{
  "d_model": 256,
  "n_head": 8,
  "vocab_size": 512,
  "norm_place": "pre",
  "parallel_block": false,
  "init_std_o": 0.00493,
  "weight_decay": 0.1,
  "grad_clip": 1.0,
  "batch_tokens": 131072
}
Each number is 128 + 32 x the weight over its row's rms, rounded and kept within 0 to 255. Layers, rows and columns count from 0. Numbers have three digits each. The size before them is the row's rms in percent of the matrix's.

# layer 7 MLP down, 256x1024, rms 0.122, rows 163-255, columns 768-895
104:144106177149098150127185097129133127162139131198144135093148167112078159123164176154179157093100147175186144165109091169118102130128163112126175100191153136094091114108156091144175145128108131123165097136096133119153144180091176099132147120164153088122180097152149139128121126144134117163195082100126086139156066113135148052159160145151094090145141145102151097046149106094108124110101
100:090127129104076144068106106097167084088136146057092124107085158122124105102123109087055125187120171131115117139119097079145105123129114169119054171206140136131104101140133120147150126113145102155168168139111113134162148177161120135104110071088130098141105112157091135113112097111143058054105126116142128163135109151135125180136045103062138129154091148101149162157120131056100152137083
099:143143128155139154053155187200140086131167122179103097113087126180153190114126164157113143167157112127199118111122113101133128126115160108148180161085080161123086084138207148159155165096164118103127098134135117142174082134123112092105101121087152111161053100153124091115149128085130123125124114085132091130161089202152119117106154118139163125139112133192158119111095112140162095140125
101:136100137143124104113178126138164147094130177146072105131113101151120079067166165086149124114099111140128115128158122166133152108182150061167059057196096136133065108123163218122154130119149172121135142145158170061094092163121098139127129160141105112097155150126109167100126157148118116171128123105142070185165143165162129144116181131103151091091127160123085148094156127166161150151095
095:143132122115087114144150062122110182126083112128163132128127122178100100130079122126141160158201135215139125104128095201126139082161126126145115090123143064129123103160145080113141147170151142116107077106096080080145095151128157195192078134168142087147088128162129113128135139193131097107102115130145157126121086148128155163099137118130147174123199116110137107206082136198136120122138
101:104129062049114095165132081049122142138115121128107095221108150146149097188137116049134140134086124157140131092079166098128112106178103138153116125115130149144127072169180102157103159147103188106106138113118143133141126130157105104110144099115114201102086164150101096162144135104142129128092102156141140084140116174138115122033069110136100173208073134125098158067160146122116161067125
099:198136108118147099191132111097088161093174090129084117146103131121075151127163145076118117146170090104135144081173151191165162141096098164170109152121109151136139111149165162141136112093122175173099190129125144206153080107180174144133088120151167142099101097115152140123146132149129076110155150127129140128127142175117142118147136102143122113095119121156153165138126111130101143150110
101:117168122077156113122087105076111106086093123128138096166121083102085130098117129087138150141087185118101117090127115132137126072135131151096137117179170108133101120154128149139072162121126158105136115070146095143145112102088142146134183138082092179137219153137166149204133087137071139112156109148138104145106100094148165133111140144104189084144142128057171127114094129137168083102139
101:137143156129107123155183099152146135131131178139135148163187102154131111132143110109121091157111139135124133144103157196139099167132099106167134146199128181153131136148098116168184109160122109136143106149122113124142140090105181095171090116166165116119157109137144029115099109159117043056159125114116148097088161169140154144099061154125095129087183099124130177145147064148122136085121
096:096148135161083133135128132127078158126163167135061091193178122134108154123121166102124092144107108142125134081160185114158171133110111115165122075035133117132146123141169138145151152169195161115087157130080139154122155124139246096205125107104113112150140189173153126177083145146146201089096107089139139134133130107134148110100139132145145083152136095133165110144084078114112140142162
098:121114173107102133119116103144127107144123123124161161148157130142175083085128176094156145124137110148121119092050131130125066152146125139154121136111162122141127135126126136153125138175146055179114047140130141056082137123192080134094112151196140191127109094147129103117111110138142134154189183134130201157163106113156194162103121133182145105131124148122145127116188194156115151079104
103:130145093154068156088149080123081137097098146146155164147131165089060162105117148103076133163149126147142144150128120149156124135163086190142112148152093178080086211110073161113129154104120135147115216107100127163139128085137138075128124137118093138194175135169125132134195112083118117122096142145121079161128118152122135145118092125123051147122164156095093128098089174086130113112119
152:108072062118169122140127161099199096049118126143184172099130159131151139085169165137110128124100134075126143134138171114132116164136091141138147182195102102144158117153129117127171070117155137117152140135134097118143147176140059165111140151131126135161135158188191173105189160073066137089116096124115092147129146127162179150093126121172140163161066160089122155128141124058106108164145
098:159142082156182136091126055143106145119151093121142145174114155123100093057122126157147114137151115116143132104137129121157140141115153138110123089137114109140167126087058140092128139114155145186161127135111111139099213110138156063072115156104102095184098086122132120128095113179120100100147121155081087121107174152116145148084169134130136151174111137145118134138117096122149088208188
102:187107143133148093071087072104083139120099141128069162152142146164121144160085103121147126121142107092065105068120107114098117129155125183135135136140124146155109068071090134079146073217088107107119175179091177092096109124138087149083110092128087144164122133092137095127121126124117177166146102100098146101076129064107099095122136148136064081120092108128114139072212158099108056109160
096:138149137163099089121148176040073162112101086153128103089130104151163095174134058094161090096224142133172078132103148099162156125138134180138159090157136178166122185155170154091132128126172149147194157152119169102130116137108124128054107127130123097098111109107123158143108137169108069166169135104154146117125143121120134062093147130148109149077127142182056140139161084214125112154127
098:157144105149085177173135081151034097107096092107102109156138069090102078172122116088088106092097166161177151124111102150157146195090127125157064158169148125117099120138167131123150123110185161133154114095158149123144107097119108106148135136121153123123123143161112132128075112153068149101159126133140105126133107095139115072093091167088147092135108074135151068121108128108112117255165
100:165159156142180138145119164117134158155155157139126116084116143133173111134123146124134128188135121105108087158084101132136110102132069176086118113075137105147085096156165133131144123147148090108137165141117100088126120139186176124184144181073131116123187146143140175102144109168202112168100072174105169116107153115115102128157158130092135097134118152174092140128144104146148165146053
099:138138187143175092143141134161129122179116105168125096162125108157139113144119138140186113143180105164192058065189111134158166139141170128094158142151106144149103117111123089138146171102069167131165106131108195139132150133131130129130082152072127141111129096102126071006115072143133162131157084104101144121162112140115077146140153095204196107169154153110149135141152116135115155159106
096:127121237112146128105098142180110135097140086128149130112177178082135146104081157095168151130130085105110158164131106187141087165099131086079121119169137132080130102053071188143132118151148109124131125105189153180132134151059194131150162077154130125122152163181125104100086131136149130092142201098093074089142094137105107091173127150070080107178150165102133145117170124122063156120205
099:132108128144118221121146131125121147114061144149076148096081109205106137154114143075164134095142110127057129202117136122107098092146138075131192133114119162135175131170098104093160142056142149106131063082190150079112120081135142120100109100102109165138122153133132112045100103183097151145133124139133123154140112169117135122136113119134162157134117095149174116129125156169167127105128
101:129093107131115088107117088106055139130117123109089099077219115133124124137128137126097148132179053127069120107095096178131115170123068115115132134150142112118164126153116132082152153134162048159123215097098133140174139157168170116191119062141149125066134154124133085179118141128159149132131149091150108154127124130146118108098137094103147176116206122167043121126142134122147137081124
098:068130151149045091162139102130139162173119156152111154118106076113078071116151144212127144128181144198153110105109112121118131150123111110201094149132149147151143107131132152129140179161180144203132113170139081149161123201105108087161110073120127142111145104178185100098090143119101144131152166201074151093163136087121167176132131114162110149118135182182157101127170101114128100110176
094:114128118152128126130109133093115139161179149116078159119148124137147140077066110165088097133140173122154133113079139062118102127125166151127093158133076129136162140175147169129188127081137168168153079145151144096125138123189081149116080137084128168122037116085101157045150061080180165127072147156107164110113167222165131142170200146098111113129173168097058125071115103114103138179088
106:094109163188073098063119162118123190101158136171127116149146169111139103098096147087143181142148112100130148127120136087161115183086218178110096087133098088100119111082152143069084131157174126119053144137052133094146125140061178140103159160179117114138154112074171108088137110114091089156127107149136125102126063103188143151122155157128053088150128101078184197185165090153129109131121
099:075123125157101165112138088157119225090097151109181084179168110147120114153156145140076195102094124073138150111079153146092109136093104105096149131130137134105072139158174174120096120148150111162174137078109146110146117145147138125169131146136121132057106052102088119143136170135145159103156141182168153123127055144132059157191105117167166164109090115109153137151131142116157108107090
098:108136135127138118144134073131127137163169053122144075129077115089185145164124097128049120095080132115088130147122160123138158102150116135070137155146152105092119174112096099147116148102142127127137140108172107133168119100100147139070142153069134101117092124122108091160129133118105086118128133115093105161137095116154058114193148091171162152168192148154147165147158131131100086128091
094:118134102161109133216122162143142113110118158225103080126101092121150135084102143094135123077121070137120130150166156088079098160123168111135197075055151110114177164131187149115118100163074156128114134088085102091145123092101122112098093139175167136139134110125119124187155143122131147137090126135161112095107100180163094150095153180204166088168149136161117164111126164122155163101088
098:137118134122105087072143126049153129129161163084121092129131117144131123130126140102103149155175088117107137129125140131135104167152091120135098091138138146170154138111141135059103132088117127110146145169164109167138094072177103143108124142121157117097046181149122124131140131123107120162173136207152188113085162153096128120075060106086123146141128118125140125109124100104087097112155
106:131106169126158168148156145164117189065188141083092124128068150145089158125127146174092087129112169120127156095140101085168060148070173184145129162080076114127153142147108156160165081122089128108113122137072126118137135099138122129078114154197168114076092137123091074138123146143168136102140121188139167150143121198166133151152138091183141101132180073083188081089132157109088127052109
099:099151128145160144129168137128123114134150122174154139057159151137088165132173139059108101095156148115141101110122112125149125065084151214134117156189170145104143070144154094138140117098089215079156114136094141121088099072124162119098090101124146141158151104123075151122115120137147106138166136097085143138123158165114085094163188098145161125148136156065098165137124088139106145163077
104:114121035123125168095097092100077144106169123167133072169143110110185140165101108102097076075129140127143116149135077180135153218148058150133117158117107119160150132086162118125096140132113182093173137154132107119151114083074107138151129086143117148124158106132123082096077150139036143128176115074111099103116131100101116162131096147148087082185106082142162154092143109149145115119153
097:103116119092095123110102093107095165113151113127107118089108136125101115079092087134164135171092144099136171140141120168064155149109157142146111105171122106099176108148168092128123139111135158160144117069138141094090071142130096115153099132104120098104115135107189058150094134153113112126076076098177155111149099144169115134210134115107150166120154136154186130120150151108157110178099
101:141131151124091108088045078163128102132110139209095122072176182169150188125095082155131161157070152114141154135144151128079093107147147131090123103153133094087048094110078142121137162058146130143135126110106144140126103112102132144109193117121104114162134171162164065169125117104114121164146142058136114137143127120106167104121140100134129078165149145101124094143119106089086156029121
101:145143101101105137151157200127181094049055070072183191159133146143137144146140170077127156158119114133077134132107139068139119138105192106129070170155108151141104077139123134131139127071129117165135153117144146161092127086150139120113114177106084181107087124165150093154122103099079122111143142107136112100098177162156170170122119077149097121159200173042144085149127108137083103114119
098:136102099162122119134108110174151140139124152153113096189167097057137115107114126173180110116156095133153082142151124107132186162129106159089163146164119151112129138140120151214145082190089165162155134078126076101150119127151141173126151149152202121091212160152091144178188193089118139105138162097169118094132090064132168101123183125132131111154145164131091158161120156095122113113132
102:121136153109137111154113135092107165120068154141142158095049148126140141085113135151131220144101093137191114129151103114141138151131090111150156123165145133068167183196158184080164107110192087134115094136138098101084134127118084073125125081126071156090124156109152138175068136131132105123137103114105109107107126085128058063093114140087132148099125133131162124134126129158123049140175
105:126100108109112140134137079163146160125153077101083110080200146082144140123141110126143093120147131123122154123112151134127112102138110124110157096173066140126089175126210137110141196144078156161101172136156127140148079133138101122181067082160104127142147084075048158130135108148094120158178156137145104121143132160104148124098170156085141113138153128123086104000071136147133107154204
100:116102193145107123120134128130145102128145105122156085151114097158107096159126101123128080091163097153224133057139135065126118124161119104188088060129092142163140090055129131123090122175145092117147136136123164174185174141103137155136213130129114134150110115094170129117097112149178143099104085099160157102114127138085092083145181102127088103181101103160132133109146146118136161130151
096:099109183177107102102125111164166162122174104086170134077210135127151108135099178092153115151135138125125135130141149159172123143158124162127153134134083094136128098145122160098120129160175112110148171103129142168064142136146188166151104162103086201234132096213138150101173110131177088120054115170084126122138136121092110150132086114192137130173131100125140159149112114113144134117133
095:118085054054138106126106134140202140162183143099106146116139146188144086144125156136103011088148168108135126157082159144086087115149130125121108122120089140143118087158101100116129131081130111139137110099105157160117161130209147152172117135114151153114140151163120160102146067175145096137142104168133125167142170155133181079106115140153066091090086115082101061100175162145095109130148
096:064112130118087155099130110103111137124149089106118145089108099128107125133089124103156072184101144123114046121139158173122179096091174110139132086209151100172126148119096129134111105122156111169110192124054128107102125091074114131162111080084083100156224119058139088080091135178127092120187137089113094130155086102121121059088150153099104121110169166089135077139140142105088113123172
102:140130171154202147094124189087107098139123125144160131120111134092162124170158213093135152071103173101120188070147122108163150083164133125169125141116127149135119169131111167086088133179145075153138147144070176122155171124241094122112037108130141140171191148122074140174101169117129135162149145145134133183096169159182089172163121152126108163139087110127118096116114107098108083203171
101:159147115112145095093098107110080104124034136108147155173114117042079137131133148152139114218116191138049029105138128118094124122078187160152108139159079179115094181155176117074111067133134077070137159130130159164072113123098149160088146089146157113132121146123102132148107093112101110120080124142112153129137155166121224106148177110061144159090108159083119136132109123148130151164084
099:122119123147103136146085141143121175161059162102132085106154129107130137115126153059104147185106090126084112140150107243051060082113155108115215095131092122103094164147147097117125151115101144106040122134102182188119186093141122153147150151123131066193155118154144131174124129120130104103166115139088137119132132141101149085144160137130129124136177133162148166144076156137082136170105
107:128133173129098109167153099104164155178116137075177140117111174185125104128133153170134120118117154122138175095150128072115053170154144130151083100128102134119108120054119150168100186176129143110142140135117167139108126160123182150143132138140120188110135170158055109108141143151115166120113113113101127127117123203125116146136190099139082155131173113107158137126152105136079148134158
098:152098098152147125155135153100161095103162160123120124144156092102102126139106123109163060121137141169168118095131091076107120107160147150101111059154070118104106099131153075125156122133089132148136151132109075099110143165107049215127144107191125044102122107109083121137136150158116111092117162074148122165125104138124087181104049074115061103142107124103139130048141150089147185109083
099:184154127115103097132098089164086109124153100177140139205109120185083172134176140201143129126154143167146168085145149201159103133142190119141135116114094142130101157136134128094130145179172121165121100153106141154184120048093175143183150092109147151089119129116136100112108098164060130159153189102090106102190150112135031100131081110142162112115127112125128117139184122108142153155137
101:106169145175083122117101209166112142147091104127164121097137142193114092130118130073156141144165142141116176195123136129102131151075204114163127133118181135112160118145151147135104155116108087163161060156144158159131096106172183157156137150156112119060125104149159109103145103137126099099122147149181215125116108110144133115102148086104117150139164140198150156093136141185112097173108
101:147157164128165090142084111144094041128109104095173155082104104119190151110085154150098150142141137152121159139138121147156120090097110161128139099097095096096130123196099145108166168103144156105145070142098116123098130118125215129134145091136131162080094154104177125157153080127129175134164129158136094138149140092117100140181122143111130116076159097126129162116128091109112122122115
100:152150138116125122172152112091076086132198115211122129119161135186131048109082135199105108119133153157141129193157107123142106164123144137112232136177084143050161102164128098163156090090119119162124197162148142092110154082147118121156172124192102097082129096178105114137125123119166204082142100138104153144105173069090146148135133172122143141089169128157138094088110078138147126109082
102:132117128138112130143103094086157167123167124114056117094057116176062142109115097110143091148105091106165098105137123173097159103123088102138155146111115103168121146115179120172148111158129187122130080093134122120140163105120185134174102123138090174160157088102117134116150116140156065123050161149106103047089135113075141115140098105115094106165087092136082119123073103146125089095065
101:176145166125165101117102116203111158163132102094124162123140157156171161173072181104127137153165143079117093118132131159112080110083078120157189115099124192130140113114068135141124161152154082084146177152147152103131165144130123146055088141139119144105154107130142075080146136189093118147107101197135194181116101100131129241118110107173135189118177146148180113057113135109083137134083
101:141118160112117099107125204089173130123096093074145087161162144088175151128124057131175104105140112137065166164120196117118164093129109094147155105145115120110143118126113093159090107119184120138111193098111166088146188141112158156123135092112120095120060113113165134135145095091042069125074108172142089098146159159097135141090143128132164120142136096160102123060098123123171122135189
101:124107140122146109044115170106140122150146166120100166195130142099125115146171128179103130166119132130178158114103112119125116129178186118136137106141121107116144139161102119124114120174090098125100103089111138117189139113095157172151065118137111076126101078120151196088116129111134128105167149101160114109141069152199162180156126132161122118151108156146161123172198121111012172106176
100:094119138150143108089128149131110117116092160167212114134135121119169179133051051181167200106156098146128093105133133115103105146095132132100085132123159142165116100140122142063163121164150107150116147118115131167104088135104157091116153139125100117095082137024096131141102139105110085113133145119166120112130140125131118152131133145159103099155098119169168182159063120064110105106095
098:073151153128130159114163085102079111103139159151103083068169041086145130127162129072135121101124094110096146088147121139104142112133100130118146141141140108120124107175191130145134050109102127086138152148144115121162127138137138094128076129195082174129163154139131081169140163145138164068140137126121118164110148108120051137163092174098094128104130106091117153131067165082093115120133
100:160123132132152149154166133047148157066126213120130098047148116107087103118137135125159155181107120172183136146110134127124131092090103126083146169164120123172145081123116217154130147090142144083108099123147132146181130138121127083140103144098128107122115102093152091159128132114071130141135135184154095080099155129111127078118132082103124137102097076170137161085034132122127056137158
103:110110083082097109123099155170144102161091131086137139124165075169106122166086097173109165071136099151110162120148151130135160106099181088107113089154137126104142171150107130186118147133075147142163157107162106109107128122096074130112164122143092158161123138221095087173143142098182132104141127123113098175192147157120101153135132147129145077112148070096117137083105130146173146115183
106:141099112157171134134112132111079112108089100112134131130138125111152078118117127167015126131124142093174130126105115094098200100085136170172146081116154133182135178111143116102141141176155125132115114150135161129129173086127111133132120105090136107172105169105181092124181131146095155130140176112074178129115102153135147113157183149133114153122127138171092145117066151115127147056147
096:098088131148111094168187123135170116134122085162218142128106193115163118106157071114126094131138142134178152167134106144096136118178079133051122127192124161136128109176090083159146155125189145140108126081136130118150187138151081119084246100090116113119111136132146134169164124126070119142111133169168114097204111115056154143139070110155075135186140163134143174067170131058143148183139
101:143110133145085121111134125148090135072142191102119134065085169126107122163185185127110150128134119117096197065138154147118087104063133131141128108089107098138185233145159097176169103092049128141134152115099164166112094171151075155206073078198157143162131102143130136091123119122126147129139114183117119173173110103093114174173078112102144164118178145138131143133071127123130159123069
092:142137113087144117067136101126166123097132078153154152144167108141117148137122073109103123152178126159150161127118181110123126175166153117163144130150164089148126144122086088142136099124082192133136122150106153104177103061160118154091165137099146178118115102115178111117114097144101124156148091094139164162128137188139062133167092148103170102136142089135193116153142118114135131115118
103:101134124143157107136161119125094088163133144136134112111110090142066097135096111103096082057098136124104137211146120215126104132095110114171147159156135110141115135122143154148142097090137121146135140152167203096091150118159073066163147121190165135146129141160095136083115116153182176102157105128116207166101183165117146141170093128116129151096098156073164104167127168206101134147130
099:131153147213216144158201115140123158128209098126084100148110097165087150125124101156193163072106165167124122061157102131101122119125145173146160087166122149144129130141124117136140142137157151090091108135112122153166125176128132120056178130163088084091106102169069119123124114140165143120125171080116191126143112143137108130139097170115147179088147117138157143109102099140148124143142
100:151102137139141050156188093093087109120132096101122065089148087172107102097132097133111114139136133120132172123171087158123169112142162148137096128121095102096145136068106126153119100079181138168123157149125086118135183124108142134131156069142159118127164117147114135155092161126121126155148168090094074160118043045165121102155145131134105084087187138108165110169101137135121149087130
097:119114159117157087163107120052152081117134136085087114107167076082075138098088110134103106122122056147108119096123157123117121128119133123125046132116121132155121102168177098057122152137115138126091087093112128131121107115178163143136081070137146153090140113102155165131145137079152123108124129160129102094086079071166168190115109121124150089061186108134117087123147166171123044176082
098:143106133190106176097124116147149158155110173093119197161103185178142068153168104107140115202120133123047160126114114147146138089128081136133153111121134157097117106129108139161133134113094155155133171080177118136145115155131141077132187136074103117138175077159174189118176124100132104082077098115165110150102117101065127088110097138119089132138145130073142111126118083079144127117165
097:124148131178098069108119152161143174134108118134127172211095095144099136130134169138117154121120117134099139124135132120112160156155162141166167121068117156134107065160168167149118123131128096164124116137069134143111067123077075100132131067126122125115121141102127154096139118141152186140150111122169143158133143161124174149122111127232144100091139118085144083108169179162164129180094
101:170158107126115124171083165121115104045165165138133144145127159137127160104074131186112146116103152119121117133142161144115153146105132184154100142071168121084152186191128131139145136175081139149089069070191205102158109110084079114160192102130143066169067155115132147147124123037118131127142169137117120113119133123066110080066137101128158119087155075143181123146102130087098113094124
102:154167165104165150089126141179129101114112147183130192148152129119167124126137153150123074124133143089115104158059195162143112135055108106103065110116094166124138158147203167145154133045134131161156088129201145112161118136151121119068089098149178159072123110186123131195097141100130145184126148107115109141115111170133098156137168130081146144083118164154086126151127093124132139122088
101:086102136125125120067127148124139130141142086140103171058112079111151127080112139120075125099123109152149114093093188149137160199058124133090141098174154094082126143159195155121097167210139141155100115120156098202064149142158141138137130044126101116124186144132132151161149156137161142139105108157133080112161136092078100187100085130151074162151083100102177146043105146098149122119119
100:087104087136120136120136121142133074150133171172118111136143078128123106128127127122085163149098129107113090096156154156129092085135115142109107099126162096118063152070163086164180128043091104203103112138102123090104123171079109099053174069151174154140142154083148155193158132077119179117094160148183108188142106133139137198103140186127088123095106133131093106191207117105077144154133
098:137116122125191097104125157131099145159084126097150108096111127141092062151090148135106119115113095157138103060134095173155163157170159142142165079184166142126128141116174169113087125097136164136137084130154176107073101156155118097130132143177133186120052187113173155118119071148122145159152157087140165159121153147212114207141145170156158166131120136140108123136153108177177093126168
095:133125091113123124100117081183119143095112083110093155121171146123084137121148179103090127056138086106161106093125104128131136086104150145110136159074139131140121070124137146123132146167147162182129092104202133115200103124111110201096070131100095118101174110142103139107132113100132143113109139120131135072139098109131172151122136122168164108108134112194124101126198123121112139174181
101:130118154140238163149139072142082083098169159156140065133136139085039185108110185100136119144072110091109143098099117097136167157076210119120077102158161110094166109126145128134111107138194074160147079142220206085126158105134125145125176133150119171115109134174187164126130154130158162065120111092110107095142123091072176082171112070134108150173159150140156117180123170113164080177091
102:174134141152077167099166148110156142149158146126139106146065156149119112114126043159114144233153128167167082153161123164135087139164095120101135186173085091080076086131156167116210126115101137112110125215067121183152143126098104111102140128114123177159119101120111108148142106187146149160157151102156084135140128111185156036133117111140167123103141103117109140117184203155157158149155
095:140125178174108076111152108102144179145128146131145176152101116172118158092149133083147106170164156073057132171083126146140140097098169136112115148182093162176132111100103116153150123143077104122191138118140178160127094118087109033152134101165140082154133137141105149049146078123141062172200105159159155132134118101204124140102169141105138123112088128131084160144125161158082112127207
107:123132115146131132072157112128113136157103117136123158138150126146156161136124139106106068159147088182118121185102143101173098139159110133094058119121165196065132117117088093126159177167082116130137136144108064131138113135129107128171071165087083123130175127108121189153151118130152130146188124065111084125127136063115086124115067163125111097118103104110057085155117098104088110183143
097:175139134081189081153081157087128122089103142117090116077096115146109139096110102142217141090139122161116121145186166141138133114145107068175199133115156129162095148184143155076140138178100093193142193171094152121127095160123171109167161135102064121099185125134155143151156156146146070178122081163123162129065125094161056146128087123096117128077159098097111130174131126056144159150103
096:161121099143119076193074076105123103112105124185107162104094115179139093096120110165100118106111107124089122150062086192139095100129118082169120128139086114111095149089124150123102170140105094074107085138113128145158068126112142156119089194152107090133150094212151080090126116115133130144127097154129103102139064161152106103175125109145128082116158111156165105133158183111153107111189
102:154098111166144122126113123170124132185075110086105170135053125071109124128069128234157110164151167133172078101117096104131091135105172170109139085121125103143121101159129075100133119096119147162078170173180151126147098151093101159135157159128126146105104112125115125124119106108161204123203121171138129147106120180174121115151149148118097152136117153155150145141128094130177096120139
098:183106162154064135135075176144126146150167058136185121080103128143142120128098175092105179106134114105161189139101199073114101130137112117125117147155151133137113142130068106124122157131197138137108089160095134118102132147172121173043134102154144192120090148147102106156081121137100114136063150096080132160126145081116155155130170138123196132088076123072129140169151144109154156159126
106:196141118133137116057152122134134107106160090141211129172115074133211117123176184098145134127159125113114156177080069190199112138128139154079146112147102114126134138150137133114145136134121151084129082149148096129064123150101160158133129146078140064180102098116168111119136130172123110100137107148138121137121152116123071155118084161204135133111135144073114151135139149143097122092124
103:109106122142160103166119163098140176130174061053119093099086083111222095103173102060171178103123156127124085202089128157135138123100159092115167117144161101186053153123154120171152122118073134084182168124134120106125122156114115128112093201103130125146101107142160123183134121151172155127134082111142125163121169113164109110120191098119107101085144188165175118097122109174138148137079
101:103128155071126182118216132149211175106113078081098116131138130144117148109133071164092136114142159137122134121139103088174165124148132122094138133152097201131177099123092099101121113129176151176121142096097084092104152098115122128178102134194128191120139090126098092117131178105162102081176134145172182111113117108093144155135081093139154171151102120135116138119073081107117088137195
098:116191061161118111110103178143142140138078054142131092120097090133151137112140131131123121106121098132145115076124101132088128138147105172093084145108136098128131070180118097133197155141138136106061151109145106165099158153167197123086158147091086135097112122071105057125161086110153078150129134082106105138146154135126131158170117104128160062036109201112069145118126127114117169155118
095:163086114111075105099130145135092139123096138085112188095227112085146105096103112139128109202101102118096146090109174138117161146105078106105107140123084103139135078125125099117129147069099082109134093117077143132116118117156172133076050138102089147132087089044098079115142143107159135132125091122140198075121121123082145125168141114113114216156140151152195137112150166106129103110112
103:114131159106115076130196128193121127164094078152178131043197131124157112184142117129204070106159148188146135137124152125136096148132153154123116135169100179143111173138149131122117156110132153155071111145109111103123104125169166091187103113084079119195076078177104091156083161135090133169136154165146109102170109151092093110140176166160136169143119158140209104103085169158139118160134
098:161130131152145101115091164120101162171036077076145095051105134089118072173129125155102097077145091091140117105108146034098128130081138056134171179151122039120141121140157164134144143101188076078150090096155086132140149153186135095071105091113126191097121126184107093130118114156106164119051120164085181148131129104149136119187178156093163146176110141131123109107147167127187105150157
093:167138063163131098143206153064148139057116077125130170120149105109114098184113086118153122133156108127121100160153109114124108111133123137113139085120071188148202099150098165082114116168122146131221157054189078149123142138126144152139120066134150127130185118098100137154139168120110124160086146143116157123148132105124156125121137137166103107096120145081046190123122109087123116169139
103:115152130101167112059136104173113133145161179136125143089122158180072154131120130124104082159102142145146115129124180150085128120166071106066111114104181102132158122172137131075133128120033128151093190140152097180107107121198141101148087186030069115187117089121094120114128126134126093144099127119106139146102054152150150125166101141115213122177089131144108135106103132063164109061167
106:170141122073123162099161110186105121130149118195094111066124138124093129183114163092192016130195065167203120123143139141130089104186093160147166167173097093134119071116139131164110070112146101127161099218195109144174151089090084159148014198110111144119177111154119083138071080189144146173203117148125093090137115174139122190098110123101160069106138131133146132163139159114093159135098